{"num_hidden_layers": 15, "hidden_size": 256, "num_attention_heads": 2, "num_key_value_heads": 2, "head_dim": 128, "intermediate_size": 1024, "vocab_size": 2048, "hidden_act": "squared_relu", "norm": "rmsnorm", "norm_place": "pre", "norm_eps": 1e-05, "positions": "rope", "rope_theta": 487000.0, "rope_fraction": 1.0, "qk_norm": true, "attn_scale": 0.116, "bias": "none", "tie_word_embeddings": "early", "parallel_block": true, "extras": ["some layers without attention", "local attention windows", "gated attention", "capped logits"], "init": "uniform", "init_std_qkv": 0.0409, "init_std_o": 0.00747, "init_std_up": 0.0409, "init_std_down": 0.00373, "optimizer": "muon_variant", "learning_rate": 0.00157, "lr_mult_down": 0.7, "beta1": 0.9, "lr_head": 0.0168, "max_grad_norm": 1.0, "warmup_steps": 121, "schedule": "wsd", "decay_fraction": 0.812, "decay_shape": "linear", "final_lr_fraction": 0.1, "batch_tokens": [32768, 65536, 98304], "max_seq_len": 512, "doc_mask": true, "train_tokens": 792200000, "max_steps": 12846, "dataset": "wikipedia_en"}
Each number is 500 + 25 x the weight over its row's rms, rounded and kept within 0 to 999. Layers, rows and columns count from 0. Numbers have three digits each. The size before them is the row's rms in percent of the matrix's.

# layer 8 MLP up, 1024x256, rms 0.083, rows 458-566, columns 0-127
101:475520522474488483529520463504522509464482503466497467526538513512480477498460473453520547492494485499480507500470511511467488499513485503482479518527496530491499476481488490473539457473509530480495532560426514484543482521468480502498493513505490496535501507532520520494514514493507461510484481515532516528495516477503562497506505511494493490504509428505521490481558501505505484433487
104:475508496463513499550492555505510463518470561488506515473480490519519540510483498498494500534447498527535481531479515536519558470512509502509523490519504495508495517495489498463475456518496480554511515466486536483484516512477525501503490495483511474534497459530488488471512497480513484478506488519545518513468504472518447494472447555514527550506541489487473483517519507482545473520481
101:451513508472493514528505442531504524517540519474481500515513507525490492484510478528514479480507504527514546495482519538494500478505469503476486510500513529519551508518515507505556534534499540505482489493510498500473497501469505485538564508498523490537491520516517513478484550511493501524504534513505492499521483483485506484557471494494462515513452526454548491572503474493530493478527
090:495528496517547496502530501487496469506524509493507471506523523509472524475547484471508487472495511562506486531422522491479505500491465481547521517452511474515495477513494485496479488490541483497500493523497470453505470476535481474472476477481516509450506524526508522496478458514506496521496470496504472515498480500492501485492484496486477488513499499472514474479533475492479453509488
087:492484485517479528476482484510533523542496474533523490477508471518481464493487527524531487489467505459494525495489503486486513471509511489487471537512462526520483517502472502516542461509508482496498542510507515499519473502483490471471531448478472491513545522493466491499507521485452554469494511493499501519471503532519496506482517485515539503514530479534497485509504481491506491547502
105:496541539525507493522484478501546483544508522503489511530456446434463453505492507540533473473537489470460488524500515493486527518499490522502466496484482488515482497555461516505514484524505506511497492537513485477523504511551467506499513526481466490487528477504490512493500498473466499485492508517481501462447507453456526439508509540512500500519490501493460484491505455508517506455510
094:535515489521507567486501525507520492520550473510494533492528536500470472492509440518522490498502522522482553485512473506480465493468496482508486516478490515481510561470499474509507505475489475505485556545455498530497467489491493499461511518513433488464507467552522480479519491521496487505487472506481488508499512424554488462486475488472491501474534504512477520526480463473487504551483
096:508544450517549487476497584530485517456516499484490470495464514492543510500515497509451455523480537522527476478490491512501527525500532514495513503512507515531553494506519456499479484504465533530513521465492498514494509489513474517511466457463493515532491533517468526476494482488493485492464475515499492484515489512494522485426490447507546490504494510481482512499515476516520511497532
095:453500515517495477501484563473495457503498533494491473513467458533514531494496409531516508486531519504505525486503470513534504488497502522490515482471463524513526488496515458542496522516505496505501514534522472457463513475503484490477520496531497520478485484473520483529529499492494476454499489490551457539473509497530513527508526497476503490506541543542502503503470484530518524515491
103:488536486494476507480535458488536491487519512484500576476472457483484493491508513488485477509508481509531515470504515516493506478480501517509475526536514453511491507506537494454485507497500495461494491529475462548512502486478474550475515504496496516548494507504498522528520474521478474491475554484509480448519492464501558515513481470487503526524476485492526501437494446489466494505473
097:525534562467508491480502511501516484516512450499487473481522489438471565489506477498479500477495461530485467502484549499485463518475493529472495511451516534500472490470563522509513544497492500519482503523532454497517509509480529502527496458485512499461522512455482456479498495460479511515516487469500472510496473497513489499540519527470486523474503502448497490516460516501487455488447
096:522508511508509494530504553468489464526486511483546536468495495511467446526519498523496475457540519491479528473487460521529562532521465505486509503479507487496488499491547469540466514538531501539524484492484504491450526477537484500529486495508551474500504538487463501507469525535502514501523534485500473500465468502514542500502543481488488473500501502460507475519481496514510481500509
093:510493551433529471475449540494497472490534490485519529515492489503507495485513451493475527486531510500514480458492543506478486503547464507543510467517496552462519529500463485474530495513505498543510498494485484460481508493548507497458514464463526540480503556493506512514493515503474463469489489547552491514472521439498531492543456529492533540492494494524466476514487538471478517526473
100:500514497517461484468491513531479498471495519487567528499482477520476472471489501505494461513534535513480491481505492520481453513470482537486508497494513483482522512482480436479511466483470501509453476552500489486476449472536528471526513484466486472542486515458483495482523501536449480460529497462486513501525536508454524532472458504442449497511503517465506481503480508477505533462490
105:508531514510508501492484526471522495466516446519480526465536544517484478473508503476489495474481455509534506548476475509497470491514517474490477466461522512524489474508463490488486518489514494514471484519492492509463495523519515504501530498479490487491485511465534521508475495494441535509501524425524492519466531468473454508487520514505547543512490455506524507490482510501470475544497
106:470512487476510500461516541544513477474493513516494473539543503547446511500471509506478493531496488513503510464457534467506521528504454486464516507520487529506477441502446539491565519541496475508540495482454524505509500481504505522506486508458515449485474452466486534525518486526466501490514504475492521519505524501507533497503470495529497501493540482458509457496506540527476509504514
098:542501483492505509509484510497543464516482462455518557476541531493465477520520465510507488561521473509494499474469525491552543504488523519491504502504502483529479556493497538532490481518526470479501514519503490506492532447504496524478528504547517479533483449515501437474485552476526465494525439502483484513506517503540545502528495498495497469455502517514498471515497475514520494559470
101:547498499496537475511524504531488459463529443484517517497498537450497516516497481497499470462516511462473442518504503533510551528528501480464539525539522494503535452492511546478478531558506534481523535555490456477529531523505506501479485466496518497538503508498529480524534511534498517514549470508505489508448492489483462531497519541508486499479504527493468470531504493522497483528509
108:512506488535514510484506479501480460481522508478500477476524495526495488518495490496532517495488501493487513507481506504483486450497527487498476549512515477512583543474468485477444466516497503571516471519547507493461466461492474523447505471537502537481517499513529505484460518480490515508530540501525495495503514521510496472514500501536528500522475531518453515495478485512508490517488
107:486529525517503527516475523474504500513487506510510545549482488448483500486486490471506467497478485477449529489513516506471547485469492476516498553487518547552521529444513484468480499476578488495488517526523493461463515549489508477528476468497494458450493487453510487506541535543472507528488540512508493517468509525499489508528514466485480512497536519464499504487508513498547499497504
104:520540557474507512507543533479504486519526495525521500509532471510494518510514492539489475484528459519552528497487530507519509532456560492483474497464489527528456494505493504475491473490522529534477491490492484509462519504527452502503525485495486485566511549561507470510469525500498499523459542463536507513488501511530503459464464493499471502492512527444474539518497499503501513494526
098:516484536500497565474565549464506486541533476519509510469484527522535502489476505497454498503482534464510515483500585547530483535483506522561514501478487508452521514487518496513463499482508561513463504500458474525486534514487482474475481479493478518476474488509498500508510501487500478487516507496468508506519523524438514496465505529504506490482517484502522520489535474515492536451510
103:521512459533493506524503514484534475525476523506522512503513492498498519490495561481497523469540456450465541503528492536489495465493500534461497446520452508513545502487474469477504511512476490464459512534456502506493495449500485472506483548526494497479480502505469540509480514482525509538485491461464515477467506530512496480500535459457481535490487508531457425522467460482518464528510
101:516534502502478548440528509479481491454467473474525520451446514492513494524537501502503476527475500506517508477513528512501538525534494520523482489492474450511505502530472508481524524525517537444496528533473487482517458490488428524535509534499471509493443475527482497512536468457451496464496494479523510518506489508526505529499512489512482467531493500499527474464487485489515534507529
096:498520461513503546472481503466509444529486527505458453508485467495511528505519510520523532460501524496506503529516483473490516497491454517488506551528470517537515526500518476496513499521517529529460495538520471507521504494495529529553474521515518510504478506462464517496511456534492501504534521483444515496509490519489555518470487511485487457479533494538453479499514548510493457502481
093:480491472536536525507477505504470495516516502545529495498470479494538462504455460522529472469459511553467494522467500526502527527508480511506518507489519507499485538498470518480470543535448493502504527503486459471523473475501498510488471529479480501494496486509510534516480501486540544533511453497489461488499551519487549483498565532441484516511526477496507454519500547495509465471500
102:498529453505466520494481544479524495466474547539502503500501478485504526524491535503502522482492454525471537549469518555507470539465504512512492484517497489479512486488522498457571536540527457486509543495520515535490460502549529522543500492513468446492487497497489511513459495490495505498459506505544505502535551504492462514501506485465488478510476508515523495495507508497490524523506
102:459526501485525516470508526537515460497499486529499569499516535491489517547500507461508479484490440530483504493470523511516525505486496513487498506466429484500503512457510487492501506481525508460505472479470556503457519469470516467480485514497504495556491541502535536547503476476523502490571461508494504511512515523522492505539539449539453482511496495508495510505498503542516519521478
108:515504477538493483510477515581535505505452474512500471540534464513472502506498498526465489527506487509491508519543485527531506483494493518514491481526491501533556456482503560512509487458503494440505484476504509547517500510462518535483487498479491503525499520459470494482520541529491533537485479468441506517533515473487482524487479484527505500509526515447501431531523521493510513483477
105:489497535492511497529517483504497465540500469437460517497506493479517526522536481465507516490490510564493510494490530482479512557448513484464486496526475473489485483502475538526519512502548513470522476517513467483477495492497508551482488466490517487548515484486479510500509483491489518517515475531507470488481473520497505501510518484524528529457478487496497514499487480520486492447518
112:482537515496521501545488488509514515494527530542513489544500485515513499485464479498529454472484507525472494491496480513526461561502464434489492499558515545529532492513464494483506520511501497500479507494496472505550526499490519489496488529487536487502478543478533521522503488518498495545482470479542493486524477490534534528475494516518465476530520513537531542508516478482501486493529
101:491495471468475513536475547492504571471523449520508482524491523514499531515506512519511450506482524483499487488523484517505498499506479491520544506460500508465518502506487511518534494496501502453502516530512454499473464531525476499471488497523489498506524527461554525484533536504510503517497495482500508479451499474521518455554511519551553523474526550487497512532476461474498464482547
090:503542512523516493518464466455475483497478511473482468502516483546462512522502495519472492503539454512484483493504458504515528512476500499491534480535480492464534526540528480517471508475506521483493466484489447491510521489520516473511500479512519465501513534501500457470515492482505511493503494517492488499561478502533513529501527542544512487506518482477504516487540487499488446510537
104:497514472447478487492496526522519487507507524487488528521521482518489486498501457506499518473528507509526482473482503517485504516535496484478479505532497444473479466510532517491516437531502490469492511490515462472542495478470497493496528512507544514456497538559487490510514455480505535500498476500523530514520515441483473529508469470473520487471514501484503451487491556500481513488501
100:510494532512505489556531517504508441505462533531515507499512522527472499538491505447509481473524537495538475494484538497508515487505499531465502525462488536490453489494477500488469526506532494515452495505514503477506517521527461503497456497460508528500485521498489492470484502514520490562517495504493487542503500528528508500529506486509488473468447499496552531481515524459491527506483
103:536521562514547521504480511491508522517547523516496505512524521516477491544520504493436515503489452513531465488472504500532500531506497543501532504514509490533478451496557499505508515458463502491543470525470510508466462477473530530513504475532481477498499523488458486452466518498529473448494501496507481477487544473487476538496557474524538530492504459483512498518481548535483477490499
093:508473474502453536482488511468453583503503511539472494491483553474515501503513533463532455478480474506523486510484491482510481472529493496548496515465494511520496533506503517483503510508483475524539459482551514474535535469516451509479511488493457502503494484479485491501518537460469541512515485518540499482472476512522456494537458552503516517507462505538510501511541492476549488516537
094:514523552512487520488521526522487484518551482512523502510471457517501469468551471504551486517559486503494532509449484507480495471475503511519501524463502487531494510500449535489503493532509535508470529531512497523523488496525521457496477486544538509498543489514516504517461466497519529510484487492547522471485471526506514509535507453504527501522509498527465456480502446463536514471489
103:482493501508458515509456528519473513479487548519509488507491529508496473513512485523524473502573507481507457479508511489448480524502491473487527497487490469508502498476539546545523520505494512499479536521530473508513463520483548499493493505523502553486549485525480510496523504504515509513449481523523494515506511434531506501568480472533479438504463482506493496488474510563505528506498
109:526499448532464508485520486498504486485473523470527497506507509489479521416513521496530469519514517542479512477450446511502504537485535518467502538476502519492477481468482479541509487505505539497533485477536518447482498495539493495465548501484496486491529485512478506481499468461500472488470479532536469490480474501466495543519514487523543508535537463488450459489478474507530485511471
079:437617498442523593385409512525526453501490498538532458493504524497499509505482486485488510522511524510478492513476487531503513516480575532503484511511471522503467458486479488481507495507522489455499515499499527527487513503520502502499501501501481515508495465486493481500479483483498492498512509488466501492502525488538455540519519529512525478522471476511505445522509513472460476498500
098:520525455504483526472491461550501492511506519493505533527483480480492491521480459469499491493472508482494435493524510509528462503501509475468515480501557475443491539523510446508523488497541503487488480508567488535513553499502505502461535487545496532505496476511509512494502484510539508525503504535507501520520482516569495532508502528482567448437493501535502511502535491505528470493500
109:498493525545525536488505500511509489491502486491528518532477489473490514529500456543523486510552494548558533533535486477488493478478544504440488503485490481527452502514484489494488485457515465532519469498527548520497486460520524479446533499498488451520476473523502534506484465539560490506539495492528514496497505525500520500490504496522488467488488516506463472446512522519549512488503
096:509488486545471520514492536532501507511486524505488509513465517493538481483492493500525512477502544493515500458478453509486494510515498507507497485524494482472514451502435505486509507525517525481477531492527480495477471495542491478493483535483546491501493491500475549476530544533528512507494498487492472485542440466472525512494482511503508499523461528504533508505460542485473480532516
090:532493507550519533504484530510520508539488493545500555512514507490500521504476462494529503534542505491453446493463491489488436550511520525502506496507490516458509512478529531512519434518576523542515506530434497491517479477529486504469475483555496501490513495512500548479518484522477485460534532506509522502457470462504499443486486478491529498457501507514479509484507531462491519528524
110:518456503484514501508507524493509480516471487471488500503488447482486497520525489514519471532462544530494480494510493496546480519506482522496489531501484500531457487464529515496541541492472462474532523545539526498540531483492506558499521493494487504519470486506497537483526530456492491572490472470545462496487548471436485474505475437541444511531472493496489465508540481495473512484515
100:494478436549515489528501534518447559502538524488536541463460478435442506478551504521515454485486484499498513531473528504523522493506527510474484541484542541530477524476492469504496501497501474468516484523471513502523482518536503533502517523503483526537469544509504503470509506513476513488479545463494472482490532486492504531542540509488500510484479509471518510487481529509533498494517
105:514569429547485510499487501493508483482516472489509511512488520504496515508517533452494484503487453510496547512465522500498479524489514493469470513504487578552499493510470496516488538483472488499511485494491513458543444511496514472561526452526507488528482481507487532550506513489513505496504509507526511514488510473447496486517552497474530517495502534507521500502451485447490454425500
104:485499468534490492538494519509484500508464500492505497479512540489507515470527530482497518488509553538510507487502508525541525516490518507465474513458511543511513477460471506522455543551470484506534514469493496510544524498501498524452492527464460501505527500479482521475506503533515513528506517502484485527517513490530489499488505495542492518502496517507508495491521495471504476462491
105:492478491497511443474491460505508489496481480493524527500440478471446502499512543469497507521456486487495479487495469531509450553461522498499483484505517456514521474517498531493531499492501510481530461483482496520515513516451454476491503510446540509520502504488529532531513478524473501459504511518465486481482535470558525485482530482483476482531480506541527515517516470511486503551520
095:475503537533504527501532518505478507488492480448497507491505552519511470489489475502515551490521513501517510506494502511500522475462515477541517532509490521510516507493490500522478496509483491562508534475515513490480479506504480446510493497454488513496457509466482495496490525483501514497473494453521502487515467479506510520484485496478476463521506514476451482523491468486513507503526
082:454517504476505482502477490495524479536507500494497527507501450464481494488505472488521532476464490478504510457500487488519550535511464508521511497497498475509474471533486464537528495487516509491489505491505476499520498493480472494513521480498496468492530506506509519492456450512506505511483532525517461516526490494505462450519512470525534449495503466542474494535489495446525498522473
107:523495541533497529502534528512502501505496472496454506479547474501495492480528434494531506512489484487529450505484546494466486472525519491469500519498510544498508476481418471482506514552502537519447478463483501453537484524517485491520499551515463531536525509512503524498488483489538524477502501492525466499482503516458520509517518509513494493507506471500515524525508492491508529521483
097:466479487478532517513506519491488480492466451510538477474513508509467516516503536458481559513487476515520506524497527501501520532445436492469454452527512455526512503505490470505520492548490501508490489501516515487479476466514533512500492477558477499517547451487504510474485513443510516545522485456492522522497497459492483466499505492468527539471497488490498544500495512470493476483518
103:516493502482495470477539510491519506475503541494494511501496514477467508492489526516491487483512526515507478527451487525502501506456517481502502534514488535527492474579582509482514522523508484510534529526497524484472544462498475508492529511493506483535467516514510528459484474500494475535541493491518477515445509511485490474540480502522515574481491503519472476485474464501519515490544
093:496514465500490482490502507473514509500507505486483532543524516486528498526475497497496511454514560524531472532498482487466484509498501551486508499487484457481498516469456498522474476493553503517516518527510471519537471496519489455509478491487498500510474480495564505500450571554489456469497469452505507526467519503518516478501522477538497455480478524530457521518494519554520467483519
097:502530461478528522533504494470509459497474514515517481512486461486482469504536448471486466508493545520490507468487496490512540489474499503496544505468457484560529492532535521519506485481486495497507526514511489507486471462536520497503504464504498470490491465515554543461550499486474494490474477500501541529453509470486469441464532491487475522520488481554521476437520475453504523490470
111:499541522559427498470472506502502516471501485499515526550476524497499470510489475473503487513527494516524504525527533480479495495444515493496503498475496536540510479500547542500540537516512521459550462482532458487511478566485534470524553503474518510520525520503467480520475509514517482495466498485513464456451501508487450492480497508512509543505492510477513471497480458486515500484501
100:460523473496475500541496513443491485558534503469486515513531489472477446489537499483512494489495462502503487509520492543517467506518485467529522512486537461496484477473463498503493492492461505513524526492526527473493497509486529495512522474517482450478501481513539500496494479498508543519531467476469497452482528498500503527497535516494467506472472507488486498521523489503557493553494
095:500516514528528520486515550495475493508472511469554519491491511489498516505514515476491478452520487517482502509502473483538513540517469473517527476431505488520450510481459500514524496482458489497480475528504501536500540504512488494545460500498502534479514521453518465517473493535485507501474526481495420493481453528487482497498472488558468481482508467473446478470473467485480426510484
101:521509502509550496532482506487516466474486443521530487512489515508506520533503468491515508488472473469479496449489515465516508493506449469481498499488492436529530498467506500492512507506529488521482459520511467528515512498516483536501475433481528478510478547496477503481539511490484497457529499525516505532454532492491459506509512514500505449527510489502506508482497503398511516482503
098:515461505484498495513454529516479482503503471481540468522522476496513472494498519469489466467521520503515473571526522470493520500513517493456455533504512479519501480508461511495501518497514463482480526504490499509515511482486484549448534487480513517506463473535473511480499527498503522477475532525468493491496482487559491557500497506481513530540509518484488512481520500486474529494494
103:433488494518480547502460505523539485525486518495495509510500491486532469489477507507515524525526521535536489503505470516489508533502513430515548539462488522502503496514507512515538504504532503482549521466517533520481483532502491511495475487482552513504502469506498521494479481535485495501498528515550518514514523498467511439512530499452505459508496561472514508498551519483480538534508
100:458498505471499496505478508512488472503526462477474491532528522448506466509484508569548485487494491519527483511493550525467553505473506481517539544516515499540501536459554535514488525463491463485478524514466504461490537526455491473493512488472484473474508530494484469479504489521475474522462492499480498525495537476506510505464495529465478529525476485519528473536500493508517507508501
102:528535512501485520586509483505466549522472493506551491493492508465481517490540536467493521490515500453533485466507508499485532482503537457508517516494492487509531472518471531506547507509481524500527452546523497515518519523477480551526549460508545489498480462538512542517505490525480498488508515491539491473541542501523553494500482547493505484455505506468527475521486474488470509479509
080:484597440499527501427431504538567578513485499493516484485496498482498497515485522524526436465496476504501507521503517485499491490502512487481490512497484502477536405492495502491481540481482508477531470533542557490519477496527515532514483518436480514498523470497509479502512539506501486465489501480478483509532484473504461494497521537535476492532516492451510497452511520509472501519498
094:458522494505460500514481463528478491452481508475524492504501510488528475514510500448505488476451535549505498481466479480474503497520497459531527527490504521494494497526514512466480533488490500520519520498524508510515485545520550500520474454497496505486479479495541490489483547528543503504509474522495491506505502481498538504550505505492538541540492482490543519435486496539501527458501
095:517471512510533519515530468489518466529537509452515515494525484524529540511434485449497516527501503518499502498478483474520486559464482515512517480509512482505457498503515495500534532472540525473524491502512499487501457490518475532498480523480461544507485528543504544485530513512512481535521482454508507452503471474458448446540536498519519475462494471512491492470484543504480485542497
092:528554473509463486506489477493494445489512462517488446569512514508499516484474469461503477449524476471499518517473507446513511447506461535517535499488510509467500502502460509502545523458457529527458512505475465480460516519506510495551507462511530527482525469531495492473509502490490540492511475506494505557469502474522529516512534493464522485507528538519512466485500499509540484554501
100:545555465458484473567509522480520491440490503514502512479497487513498478496496506480455507515522537509516436526522488533481519506528496523493500502538492502520523490475523506526507506518456477501516522507522486478483522505480529530530528454511526453497521464450522487528462496528461457475483500521491497516500535494485507531482526484529486465513534497466525519496506491480489537477518
103:526548508571490521504502504516521478523523464477531455467512487470460503523509537479493470498499491518522529478490533500514491487481512564492549509499514501537503505509467540514502505520532455536484484474468451472524491455484520470530506496502513511485494506481516491478482481492517513488540521457501479497465497492449514474463477544495432480519467540511465490490459520518559475504475
106:513532522525526520495481480469533522488544462468518479501533511477459509501520505498499514478516461519473501474528512516487522451502476481480530478510477513500536484520509538502557498540487529491566450496463524528465514530487525525512514466513521482503509470492474557513480498488540481547488546464538526552503493506449518537502514525505530492522510501478499520527534503487471520522552
102:534505490545534505538486471471472502490476473453535478532527492474511462518537513513494488455504500501518547468478563473551512486474547503503474516530493531487541523499482521556511498532526509514484466489478496482458523501492481461495464517485525518489513500491517525491501489460496550494541483508492511498498548529493470503530478488512504503481508518524484522494502502502512450514443
098:464524479538471516505496501541527536519493479492468483475522472523493485496512505528502497476552520515512483521527472519490488500507496498490495507491478484531494526487483508466515498495499521505536488519499460513484494480504479538513465485548512506481502507560474535505484525490509475543535518488484518507533532501532481532499513514529543462498471507511529519564489526516507470504514
100:494499527543510503448512525455493521504457567513496517489486517457471512513546531469506505520534474526516471512467519491526514547502492535496491471536532490491527515513508493457498504513472483495460549503437508519499515552493537499512497480536496550512500531479520508498530482533497481467492545524482504482465513497507518525507492523452487516512528504468488493513510494463451458516542
098:464512516533539526526509459471523494489509480509517483500507530469488501504467503494548499510507532480463513518493466523527517508509502493556549506475463507492520522492467513510550458499523428548444487521495474499522505506514472494488531498521448530530504519534511523461460444470524483484493472523529487501433474466530525491499475524478466466470479435515520465515469510491491514492510
103:536515462481511477521496516498514493489524521507515522542506506498518460502485478464536473510473490507526469515489532493530492483488535544474456514477480493516457521497494510528537498509499511448532492490487475461537508511439498485494523505497516534557480481465507482473495506512520496547482545490512543470469521475488492497449463507492492510533541533479506506536526527521491473546482
099:502497491482434524471482523482494496510465536510504511455479481497496487486497527485519529505493469546521522457489466477523525467506461554469518505524490537510504504491525512508514530505567493490471472500456474530496475497506469465530536499484513510524527534557520490474511486483459531514472497482500505555507547496513500482495437493482478463512486496512512540500504511525510500517493
104:503488532476524471500484476493504519525458513504534471483527465484525513469507504481515499501513496455465529483516468478529518573491505511510522490526479523525484538550458507531500443540507489497481478535525487462500533481477519534533500495494533529475522492521504515549496498515508488498519529528476511510488500478500496437514543453502512529496487492495483438503493515484525471483547
103:469455479536495515493461536508480479524459498485501476493459478490503538464434494482482497515508515514462495478490531515523503499483499517479474510485492524506540485484545513491521538504499468506448487511466555482489506481491525508512477489498521456496439478539466517491503505488493504460521469512536526515550549481494506465506466550478494490501499492470518498493527478484492507503484
084:539541522540489503477526543481525482501506490500475491483502519469549535534492527515464491511517497515510492500496510498518533477509516558530511488457545486517517517497459493517520488478493482491482496541482507484492521465478459512510523517501491530486499469503497503491463521516519502526513502509523496495517471512528507485476475532492534455558480540509526494516503539521485483519508
108:483516531506486484508470506537525463491489496458529504492513511528497526519514520487521485533464501480525453478519537498463459469521474495492513509516498507496465516510506516493502486539569468490497513489507510497562521546513469470445542469528450519515498499517465484470475479504505519475467457451480524515508541498492466507499472531510538530543517523468496537488536484539486484520494
104:536509517528520517494519526520510510525491528552500487542538491493458497496511472501496483457503489508496517503533518531513497524521510468531515513515546526509489527474522501466517513501497502489504497528507503482473508550522500510509486505432505471516492518440491490530452463532523467518503525466537526504518488496503515499549446540506504477506531478494495489506505495525515499522453
103:514509478487496490513477518496450482505515499519491538505505520454507440504488516525517492479446539530444526495485516517488496579523476511541484526520519551507513456495501482472491529519530460513485494490481524537543491526519533529495484484505502502486521520505519524509487466499497494529504495494496469490477458498513482541537475465509510512457477523489495516510499478508482492538487
100:474492498529473536477530485468539478475477514442508506486505499502470507470469515511545494490457472495429508493496487475474487497501533502465485524496504440505494528485504446475486534482517512545504498511513512519518499502515489536483549517488548578489490495567481554491496507493474468530545456501503511508508486503483484478478504496521530502475493504506491488528504457482501487497501
098:489475477499505578467511526469510490485504476524476477511476497529468507526539512493474497488519459473486508474466484469549511481493452504490498485481527506511479503511468526480541582487510512525512538474523484496493497525515491499512463471500505476536574537474484446467481490484501487540526452487460523471504478538499493488503540498491512518516500496496483478499513483517502497506504
109:524492503493564518514518492495496465501544519508553478512496521481473565501475456501499483468495469467513493491499529525527462484481496516520499508466452504462526541483486498520466513535446507490480497549499472492484497475520521475487504454500551491473501502474499496501513514455502485521438459495464494514516527479488552521535509486454509483474517484442525455486467499495476508498463
101:490548515494493516488493511490509413458510499456516498495484453495515488513465495503499497512496468523519472519515510502521530501483508474496515515516474480510458540465518505509522498528501499487509462491476442463525485517468492545483492540451446554530518512529511542509528524476466460484460502495469484458474514504508513469500498460513474517498458498459527496498518544514527494523486
106:511522488472486512508513483486495470514476524499462515457474447471448447502526509492527544452536494485472524494523544481506528498466519489495499516481502485500544499518478482470479485491537470542510534549515481507512449517487538483477494457523522466496519534499499506491518513527500490530531513476504492502562526508524536491503481511465541502507534512515507457547491531488493485516457
103:504521517498459490471474489495446515473525522491491493527458515497529533519496490526504516510533504500482498506477480500528507521538445461532494433534536500468475514460479499487494512459518471495496518500533481549508522503488451498504512525504504465506524503468523501509473500522481519477486468477496438524483497489524513516480515511477528520495492489508505531522502501513523484523478
103:479514472535490497521503499520491525511497540505540475525524509483525503517526544490493507499465499536516482514487566481498523508531519575506483521472526511515517497473496494436472504510455522483509485493471484521489517556454520490557514546486499505543476485497511504483465517509516515484480477503552492525488441552494527499491500488473489490513479495457503481497496537504537525480512
100:515500510510497540511505461486463491469477493500532479529542483482535512492490506508541507502459497477497509501491511481475475492542454528497511536494460538505499484512506506508490495506485534486505506523507474492505521465514467555513483476507437504435483520526504544526497490488530470519516477460522471559496488534477475543527503517498486460499542502496477447481488464522549527518496
107:474506443486514490520481497503499483531516490472490528467519472484522471518517487489448517530522506514491503485476504509531486499512508493494485460505497525504500480478524528469492483487533457482525518511511480515487511469477513442472498501496453483543466511494484502536476488483478518523456496458484524524494516533467499509481480484481514488537468463486466532469494472541465551489498
089:458519457470501471522526461511470509497456530483493535497515466512510522536516467537537501476492514489511486507508484512492545488507448513516531490462526452523509527479489472471538487518479508532523520515503508457539488532514496489479498510531495454507521512471509515489448520512538538473499480465473503475494531473533514515504504522514527528501463494482506453465509542554461482537540
092:537515499463523493473487541496534514503470485504521487494529487512503495468483492483454534488460468521554489513515501463517455493465497495475530524500549555478472478522496489538526499503500491503493462479487491498499497539512477521501490495477495544548507532533478529496516478477515509531526491522487461492472491498527446517535477467514497476511522464505489507479493545445543492484534
089:511503514519519512479531485513526429480476520540524484479525513563478520515483521482523527510531531562490535536465491524553538531533502492490479512498507483487487490505554527461490524500514523470483479472478475459504468476524510508515484493496513515485490539483522501494471494501511476468512523487499491566470496488481475484499494484480508454506484464495515494538494538459534493481526
100:454528520522498544518532499505565482475515467476478539465465489485486508499494492502483494530513521534525502504491475495546462517514506477496546473515474494539481492493517504469488511552500496491549473530506494483460460499510535530505507500537516522482503519518474478502482470486525517472478501507505546514463527446531552474520521512482489484489493465464460495538518472466514519502554
109:488514492533470510508515507525548485482480487504499540512503507446505451514525483559511462507532514490525526529512534484492515457537509497522473498504471541522538478538541480500507496487515482533500503566496486527429571490503485527483489487531516506504525521473485514479487512511514507515453500477490521524482514497548518501501524494510497511523500539540485490475509525522484496466526
098:555530488523487508474483488498511481508485491490476562482544490522524523484516502484536496529532504490472532505533469530521461499478522497502513508497563513517498549492484479483471521493496477566467509527478512485534521502542496531501442479507542512495496546479539512521501493459518547483465498514513483527489488463491500525504475484504503510515507499510562498497490543561494517504516
092:486485501516461550543538507493484484519495498505488480499516536548573493460473491527538514495504472484501500487523501515464489503493485485483524502461488529487497532542530529514467479475477480501512489525526501524498472528523479505510510490463445500475498480543525553482498525534504502476462446471506527502505507502497502498529474513530509507557509538512515545523497498481505495524513
097:496528456486482480498460525499502490512548526513527534487503498518506522530503450527477538460522522539535486479503517536539520527493512535491515488510461520490478475513462503517524522503481493492505542527474526510549546524494431531559511501497521439507487491490485510445490481503515501469521488490513455524472497469490472477492570453539492516508491495501525497492498475505524485486485
097:497488500512510523522521511464512489455465511493518492509527504448517488475443520467464518489471505491493530495509531512508514489565503507489479508526482494516475446512531493508519494527484504523498491476455481516463526487521487510542501514541512482454486465528507527528503473475500483512504456522491537511527477481496531494520464497476536501483521494517471437503507490506510520531497
106:485456499472497524499524555505509480485508465489517504512500482501519520484487467439496520554473477530521473485496535479519517540497504533490484488523479491548524451492471519472457472472534517478499460466501517495465482528481477522502441466456507504503513470491503484519446472486538523510441526495495514510486489517535482505495484487457454504486493454487459511533534464496480538531524
103:510520520473451510501520525525502511503501510500534540501506505509511552498533534497509479476488505503493491488493522470524529491490482531454530521514477499494515525489469539494505504520448506491508507514416502515503492501512501466466456528507479467510468484497538531486489522510505490506470510471500496495462518525506534491498481506510476525528542478474539489522436517455496517519511
100:498512491475469488467520493509473496491526460485518510547530515510442479477492533494508455477511504502493514490456513475519485486492504485434473500560517503523503470491505488496476520454490496467538503470482500493485502480473485532490489520457514496515515507521520478546521503481498527478463489492519482493461519527493479501525558519457535555547503482536478499484455511508500495517529
100:506535455525479551523507495499511471446511468537521523541476463475515487474528522467510537483510453476527490474512499533524528512534492491492528439478494499453472474520467476509539520500527484506468485546491468457476491513479530464510544510534513528498527497534476495494510519510493420454498479538495503510458472474452517503505471488477496486480482492486487497521474483502503474496546
099:547473469474502513515471508491466500531499511533496479508463495510501477515490506453450513503486528535486486512522555489471498520530464462481504504492467470500510462511446470552515519521532451499531486460502535501514484492527527511548534500503547481512505488478507526485528479493491516503458504529511507510519507497501480466468499516537498511571494485473521539511489446482560523488501
102:500531525521494524510484488496488509487537495496509481492496505477478493511462478508507489475486458484485546486493484511541495501505501509451502503499475531544554460497500491460534497561529489488522509493469472455482549537498508527521490500487535521482531485519545508492502501484503516481490546509544529475473459496488511514478508502552473516464503510515519472474504532504494520485509
095:510501514516490497542471517498524502496530500521467506507522549527481525479549482493454465543482488523476509516542535508466485511505499505468544491490476497513486498537508473499487541491477508537526511496474516497512440525487461503530492487483521477459512505502563535456488489482490536484466474494515501504486522499487455460519503516487492458490467496529499506506522474455490468480526